{"d_model": 160, "head_dim": 32, "norm": "layernorm", "norm_eps": 1e-05, "parallel_block": false, "init_std_o": 0.0, "init_std_down": 0.0, "optimizer": "soap_variant", "schedule": "wsd", "decay_shape": "sqrt", "batch_tokens": 65536}
Each number is 50 + 12 x the weight over the matrix's rms, rounded and kept within 0 to 99. Layers, rows and columns count from 0.

# layer 2 attention key, 160x160, rms 0.174, rows 135-144, columns 0-159
44 43 54 56 58 63 74 51 55 47 55 50 37 68 37 52 37 43 43 24 39 59 48 50 40 62 50 55 58 36 50 44 63 46 61 53 76 38 61 39 60 64 43 68 42 71 47 65 54 26 75 32 56 65 43 61 41 48 63 51 45 57 66 42 50 39 64 28 30 44 57 30 73 62 44 40 46 45 39 62 28 36 44 50 57 42 59 52 25 61 60 32 78 60 12 33 35 44 67 52 34 68 76 57 56 64 64 42 43 64 34 43 46 50 49 40 33 50 37 58 57 28 59 88 57 62 45 45 39 62 54 45 44 58 48 58 42 54 47 46 33 55 71 62 38 26 54 43 45 44 63 43 56 40 30 54 65 51 42 55
42 66 58 44 48 47 56 53 48 55 32 43 53 59 61 65 52 63 57 42 46 55 55 31 36 55 70 38 53 49 46 40 32 62 56 45 47 44 60 71 74 51 55 53 42 37 31 55 50 53 51 33 35 58 29 43 22 47 67 49 70 43 57 51 43 30 66 52 54 45 56 47 56 61 42 48 47 49 46 51 53 66 38 55 96 44 53 57 45 60 58 30 88 45 30 54 50 68 34 55 34 43 42 51 49 50 55 55 55 68 47 51 59 48 44 45 66 43 45 58 49 30 42 44 55 51 73 70 57 43 64 69 44 37 36 28 46 38 59 63 45 50 51 57 58 51 72 57 46 25 67 60 49 29 68 58 33 35 65 72
39 52 57 56 49 54 63 45 54 47 41 43 52 47 45 59 33 54 51 45 42 56 31 40 59 44 78 44 51 48 45 39 50 59 52 44 50 42 50 55 72 47 49 54 35 39 36 67 41 45 47 33 38 55 42 45 33 49 57 54 54 56 70 42 63 27 66 53 38 37 68 55 46 51 30 37 47 43 44 63 42 41 37 49 92 34 60 48 42 74 54 31 62 41 20 46 52 40 53 62 47 45 64 57 59 42 45 46 55 56 50 51 56 42 55 46 53 47 42 44 59 34 55 35 54 58 56 59 45 41 72 56 56 43 58 37 46 42 74 71 26 50 48 49 56 46 53 52 58 39 77 44 48 37 69 42 70 55 58 66
55 63 52 56 49 44 57 56 49 50 44 44 61 52 52 71 46 59 50 63 53 46 46 34 45 45 75 46 46 60 46 43 57 60 58 39 57 49 65 70 61 55 58 61 51 25 42 76 54 48 42 39 46 54 32 39 24 29 66 45 51 53 74 39 58 11 73 55 49 30 55 65 61 53 34 38 43 49 47 53 46 46 40 45 90 41 42 49 59 73 50 26 64 45 38 42 46 53 45 53 35 40 58 66 54 39 65 64 51 53 55 50 49 38 57 56 45 57 36 56 58 38 40 40 52 56 56 55 56 46 69 56 52 54 50 43 54 56 58 54 31 37 42 54 64 31 46 59 57 41 63 60 59 45 61 59 56 42 49 49
59 52 54 53 51 47 74 62 48 49 34 46 71 51 68 76 67 80 46 60 43 62 43 38 38 44 69 39 61 75 66 34 30 71 65 29 62 35 21 44 55 39 82 62 57 46 35 74 43 43 28 34 33 29 33 53 51 48 55 50 58 58 58 42 76 38 70 61 33 57 42 52 64 54 48 46 49 45 40 39 50 53 32 53 67 33 49 49 52 60 53 43 53 50 36 46 57 68 31 51 47 41 58 46 50 47 25 63 68 39 74 57 53 58 36 64 80 30 52 38 58 19 59 46 37 50 53 51 40 45 48 59 53 44 55 47 40 58 75 76 62 41 64 35 41 50 69 36 50 44 55 48 30 52 57 34 72 40 55 57
46 55 43 50 64 46 30 46 47 56 58 46 35 56 39 37 70 32 49 44 57 52 54 66 56 62 32 50 44 61 48 41 52 41 44 42 59 33 67 57 37 54 60 66 57 66 57 34 52 38 68 54 53 56 55 39 74 46 53 42 29 51 34 48 35 77 33 44 42 42 51 25 77 57 54 48 57 53 59 49 55 45 62 55 16 61 37 61 41 41 47 58 49 54 61 44 39 42 61 40 48 69 39 59 49 37 49 46 33 58 23 65 34 54 62 50 39 60 48 34 40 81 40 62 49 70 46 56 58 62 39 28 45 45 64 70 40 49 38 41 58 70 76 35 23 51 42 43 42 49 50 49 60 64 38 56 58 63 38 41
55 45 66 54 35 42 43 44 41 41 43 34 49 39 57 65 65 68 47 43 68 54 63 47 52 38 28 43 47 75 48 48 28 44 40 62 36 54 29 43 37 42 30 47 41 43 62 19 69 66 36 65 61 40 46 44 66 62 32 58 68 41 31 77 39 70 54 76 55 65 40 50 31 48 77 55 50 38 57 28 65 50 59 38 35 40 66 44 62 27 45 68 36 22 86 78 73 61 49 48 58 46 32 39 35 40 42 57 54 23 67 38 79 56 57 54 82 46 59 25 57 49 43 45 57 22 69 55 52 45 61 56 72 68 56 54 58 46 62 28 65 51 48 61 43 55 54 26 68 58 32 61 59 71 69 40 33 57 52 51
64 45 33 51 60 50 55 61 39 56 64 58 60 56 47 41 55 59 47 48 61 52 58 78 43 46 32 48 59 56 39 79 55 41 47 49 70 63 46 49 25 54 33 52 53 53 60 31 62 48 74 44 64 53 57 37 54 50 41 54 40 49 43 56 54 69 24 48 69 49 47 56 48 39 58 66 48 48 54 38 44 31 51 50 05 59 50 50 57 51 33 54 40 56 74 30 49 46 46 51 41 61 48 33 61 49 65 53 53 40 41 50 36 66 72 43 47 57 55 55 45 60 35 46 53 45 40 40 42 46 31 34 47 42 48 56 57 48 50 37 63 66 46 30 35 41 39 52 43 47 37 60 39 66 46 40 37 52 44 39
37 39 37 41 62 47 30 68 50 49 77 64 46 38 43 56 48 23 51 42 35 37 58 71 45 62 41 49 36 61 62 43 45 48 59 69 71 19 62 60 42 80 52 58 76 63 61 44 49 42 60 54 43 41 45 52 69 50 77 54 24 65 64 34 56 63 43 39 76 32 49 21 61 73 61 40 55 69 30 48 45 56 61 59 11 84 31 49 40 61 37 49 60 62 51 45 44 40 75 57 47 47 50 47 58 42 44 35 17 54 46 50 42 63 54 32 11 53 54 51 22 61 47 59 46 50 55 36 67 59 30 56 38 49 52 57 31 59 22 46 60 54 49 27 18 43 36 55 41 53 51 33 61 44 21 57 29 41 35 20
62 56 45 48 50 47 48 44 55 48 52 66 67 44 70 49 46 41 50 42 42 52 42 39 36 37 46 46 44 69 40 53 40 73 36 51 28 56 32 48 41 38 28 53 37 47 50 39 55 54 49 74 56 30 49 33 60 42 19 43 68 40 26 63 46 53 57 61 56 59 53 57 27 60 47 64 54 53 57 48 68 47 50 25 44 56 56 65 79 30 52 51 37 42 84 70 86 52 45 32 60 38 17 39 37 54 54 59 64 28 65 33 63 59 46 59 97 53 70 32 39 53 56 23 51 32 44 25 45 40 70 54 42 54 54 44 56 52 75 26 50 51 27 58 56 85 55 51 65 67 45 49 32 61 72 48 40 39 56 72
# layer 2 attention query, 160x160, rms 0.196, rows 136-145, columns 0-159
46 37 34 51 52 34 53 64 51 57 56 28 46 49 32 51 44 48 57 50 64 35 31 33 68 50 56 54 40 57 66 51 75 60 55 51 45 64 40 25 50 55 40 42 64 30 36 71 68 25 50 55 52 47 58 72 60 32 33 41 23 46 46 34 65 54 54 49 33 38 52 49 67 56 50 41 53 31 51 56 55 60 43 47 28 58 51 32 67 50 43 36 50 34 58 51 68 47 67 48 71 42 42 63 62 60 37 65 39 49 67 46 44 47 44 32 53 55 38 60 73 68 48 59 44 37 55 29 38 53 66 67 34 59 59 67 61 47 31 49 59 50 29 51 52 51 40 52 57 63 74 39 47 62 67 42 62 59 55 44
49 44 43 37 26 45 45 64 50 59 40 21 41 56 65 59 54 57 61 42 51 48 35 36 53 66 41 31 49 40 50 52 56 47 53 36 43 60 38 72 58 37 45 18 43 63 61 71 58 47 32 55 46 35 40 47 51 56 52 49 53 40 69 32 31 60 61 36 37 51 20 68 54 88 61 52 42 40 82 78 56 64 48 39 46 66 45 45 61 45 47 61 56 54 70 51 71 56 33 31 53 45 22 74 68 37 64 57 59 47 62 30 78 56 28 47 43 46 49 64 53 46 65 56 33 46 49 53 33 53 36 49 33 50 23 58 38 50 65 60 51 43 47 51 48 43 58 34 63 59 64 42 37 38 31 73 54 69 45 34
27 51 49 63 59 62 63 50 45 33 54 42 53 28 28 50 41 42 66 37 20 30 34 40 60 29 70 44 56 53 71 39 62 45 63 61 39 42 37 45 45 36 50 39 77 38 36 61 25 44 48 34 28 41 63 66 76 70 47 57 44 37 36 35 59 71 44 37 55 46 49 63 37 39 64 57 43 25 67 62 66 64 49 49 42 45 76 49 43 49 58 55 55 35 52 64 71 36 55 46 46 62 38 70 45 56 46 50 42 45 51 30 70 81 46 38 54 35 45 44 49 53 66 64 60 55 42 53 30 43 56 68 38 54 43 73 52 49 64 62 46 70 44 55 55 54 53 39 48 56 61 44 70 33 53 18 43 53 34 47
28 44 51 32 51 44 21 40 77 48 61 32 41 37 50 47 45 59 50 64 68 50 59 43 51 57 64 31 36 27 57 42 60 48 40 68 14 60 50 53 64 48 44 43 39 43 55 48 58 49 65 50 80 55 58 53 25 55 26 61 51 49 50 42 21 55 47 30 69 42 64 60 37 53 71 59 54 43 56 63 37 68 58 37 38 66 63 48 59 47 39 52 46 61 42 42 56 64 62 59 64 39 41 60 50 62 75 34 47 41 50 38 61 33 39 45 30 40 33 64 45 50 35 37 52 28 52 57 44 55 58 61 33 49 65 40 58 40 60 53 49 47 35 63 55 47 27 73 39 65 58 49 63 33 49 44 38 41 62 66
59 34 58 53 41 58 37 71 40 75 53 70 41 54 35 44 50 65 46 72 40 61 48 59 62 48 52 71 47 18 50 58 65 37 43 55 37 52 41 42 66 38 53 57 38 52 66 48 68 48 38 26 53 53 59 71 42 33 65 86 57 67 74 80 62 34 42 55 59 57 33 60 52 33 67 53 45 72 66 33 35 59 39 38 37 54 29 57 47 56 54 45 34 60 48 55 21 57 66 64 38 34 80 49 50 58 48 75 48 49 52 49 52 60 49 49 29 43 55 53 41 24 58 34 34 62 43 50 43 39 47 68 62 66 19 47 65 64 42 45 48 34 30 78 48 45 64 48 39 53 45 54 56 51 42 49 56 41 52 46
69 50 63 45 65 59 34 31 59 73 67 62 76 49 46 54 87 45 42 60 39 55 59 65 44 40 42 60 30 15 61 37 33 44 46 53 33 50 44 23 46 32 42 59 30 58 59 63 48 63 55 68 28 60 50 42 27 44 52 48 26 72 29 45 42 52 30 53 48 68 60 56 55 52 34 49 51 47 57 36 16 54 41 55 37 49 50 27 48 30 30 43 57 46 44 34 33 44 41 71 17 37 51 36 62 55 48 56 58 55 37 87 26 43 38 45 51 14 33 59 39 30 25 57 62 77 20 48 57 52 44 30 48 68 58 55 60 56 59 56 60 48 77 51 54 95 65 60 43 49 44 43 51 41 59 64 58 51 33 73
51 63 55 48 39 67 48 47 37 59 39 67 58 39 39 46 39 31 66 57 52 43 58 47 41 50 55 45 37 48 62 10 41 50 32 57 32 40 64 40 64 42 61 44 75 48 68 59 20 78 38 58 52 60 70 37 55 53 40 50 66 59 36 59 55 33 54 65 39 54 54 38 45 49 46 58 61 35 35 48 39 69 39 56 52 55 34 43 50 42 49 48 47 50 53 65 56 37 47 57 53 53 59 56 34 41 44 47 36 58 43 48 56 36 65 78 21 67 46 29 27 47 71 60 64 62 43 65 37 55 62 38 77 50 69 53 54 69 45 56 53 34 55 56 60 80 45 64 64 47 40 44 61 50 51 33 50 47 48 28
40 81 50 65 36 36 49 32 54 32 41 45 57 55 38 24 33 41 45 55 68 55 46 45 65 32 52 55 35 39 43 52 65 47 34 49 54 52 54 36 71 62 45 58 31 62 19 39 45 61 50 42 57 30 60 86 57 56 45 53 53 29 48 45 39 54 36 39 29 47 47 42 49 28 37 39 55 65 58 51 58 34 82 66 56 23 47 51 48 49 70 55 39 42 28 65 41 45 50 36 46 49 75 55 30 73 32 43 66 59 48 42 47 18 33 57 35 64 51 55 65 55 52 36 40 66 52 54 63 63 62 47 47 68 42 49 75 39 41 40 59 44 70 53 62 49 62 56 44 58 58 62 33 56 60 64 68 58 52 57
71 14 68 41 60 64 23 75 52 64 37 28 69 32 45 34 67 46 64 41 56 42 67 51 45 59 48 58 55 60 79 41 49 42 43 50 58 56 48 51 38 36 47 24 51 42 42 46 37 45 36 68 60 50 61 64 37 61 38 51 41 55 41 49 58 46 52 56 45 56 69 55 52 42 71 44 64 57 52 42 39 61 39 68 52 31 53 41 45 51 52 41 72 37 48 30 30 51 43 57 50 64 77 48 66 57 57 27 49 67 42 75 43 62 42 53 24 69 35 56 71 43 40 66 70 53 45 49 59 49 32 23 47 59 71 77 46 32 32 52 49 41 53 47 52 33 50 39 37 47 45 65 77 40 29 68 47 62 62 50
43 60 61 76 62 47 48 62 59 70 56 64 60 47 46 27 72 55 22 57 29 58 31 47 40 48 35 43 36 67 36 47 23 44 40 31 67 43 57 76 62 58 37 54 44 71 48 43 61 37 67 24 41 41 52 55 41 38 60 43 39 59 42 50 45 44 57 61 52 55 38 47 34 51 42 74 43 42 86 83 57 31 23 42 60 56 41 56 67 41 78 64 42 40 48 50 46 49 39 20 36 64 52 54 49 44 51 49 64 66 50 42 49 64 41 54 37 68 42 45 61 46 62 42 51 46 81 55 56 61 61 27 66 33 43 22 31 58 52 33 40 69 60 19 33 58 54 34 46 52 73 52 48 50 38 37 39 45 66 40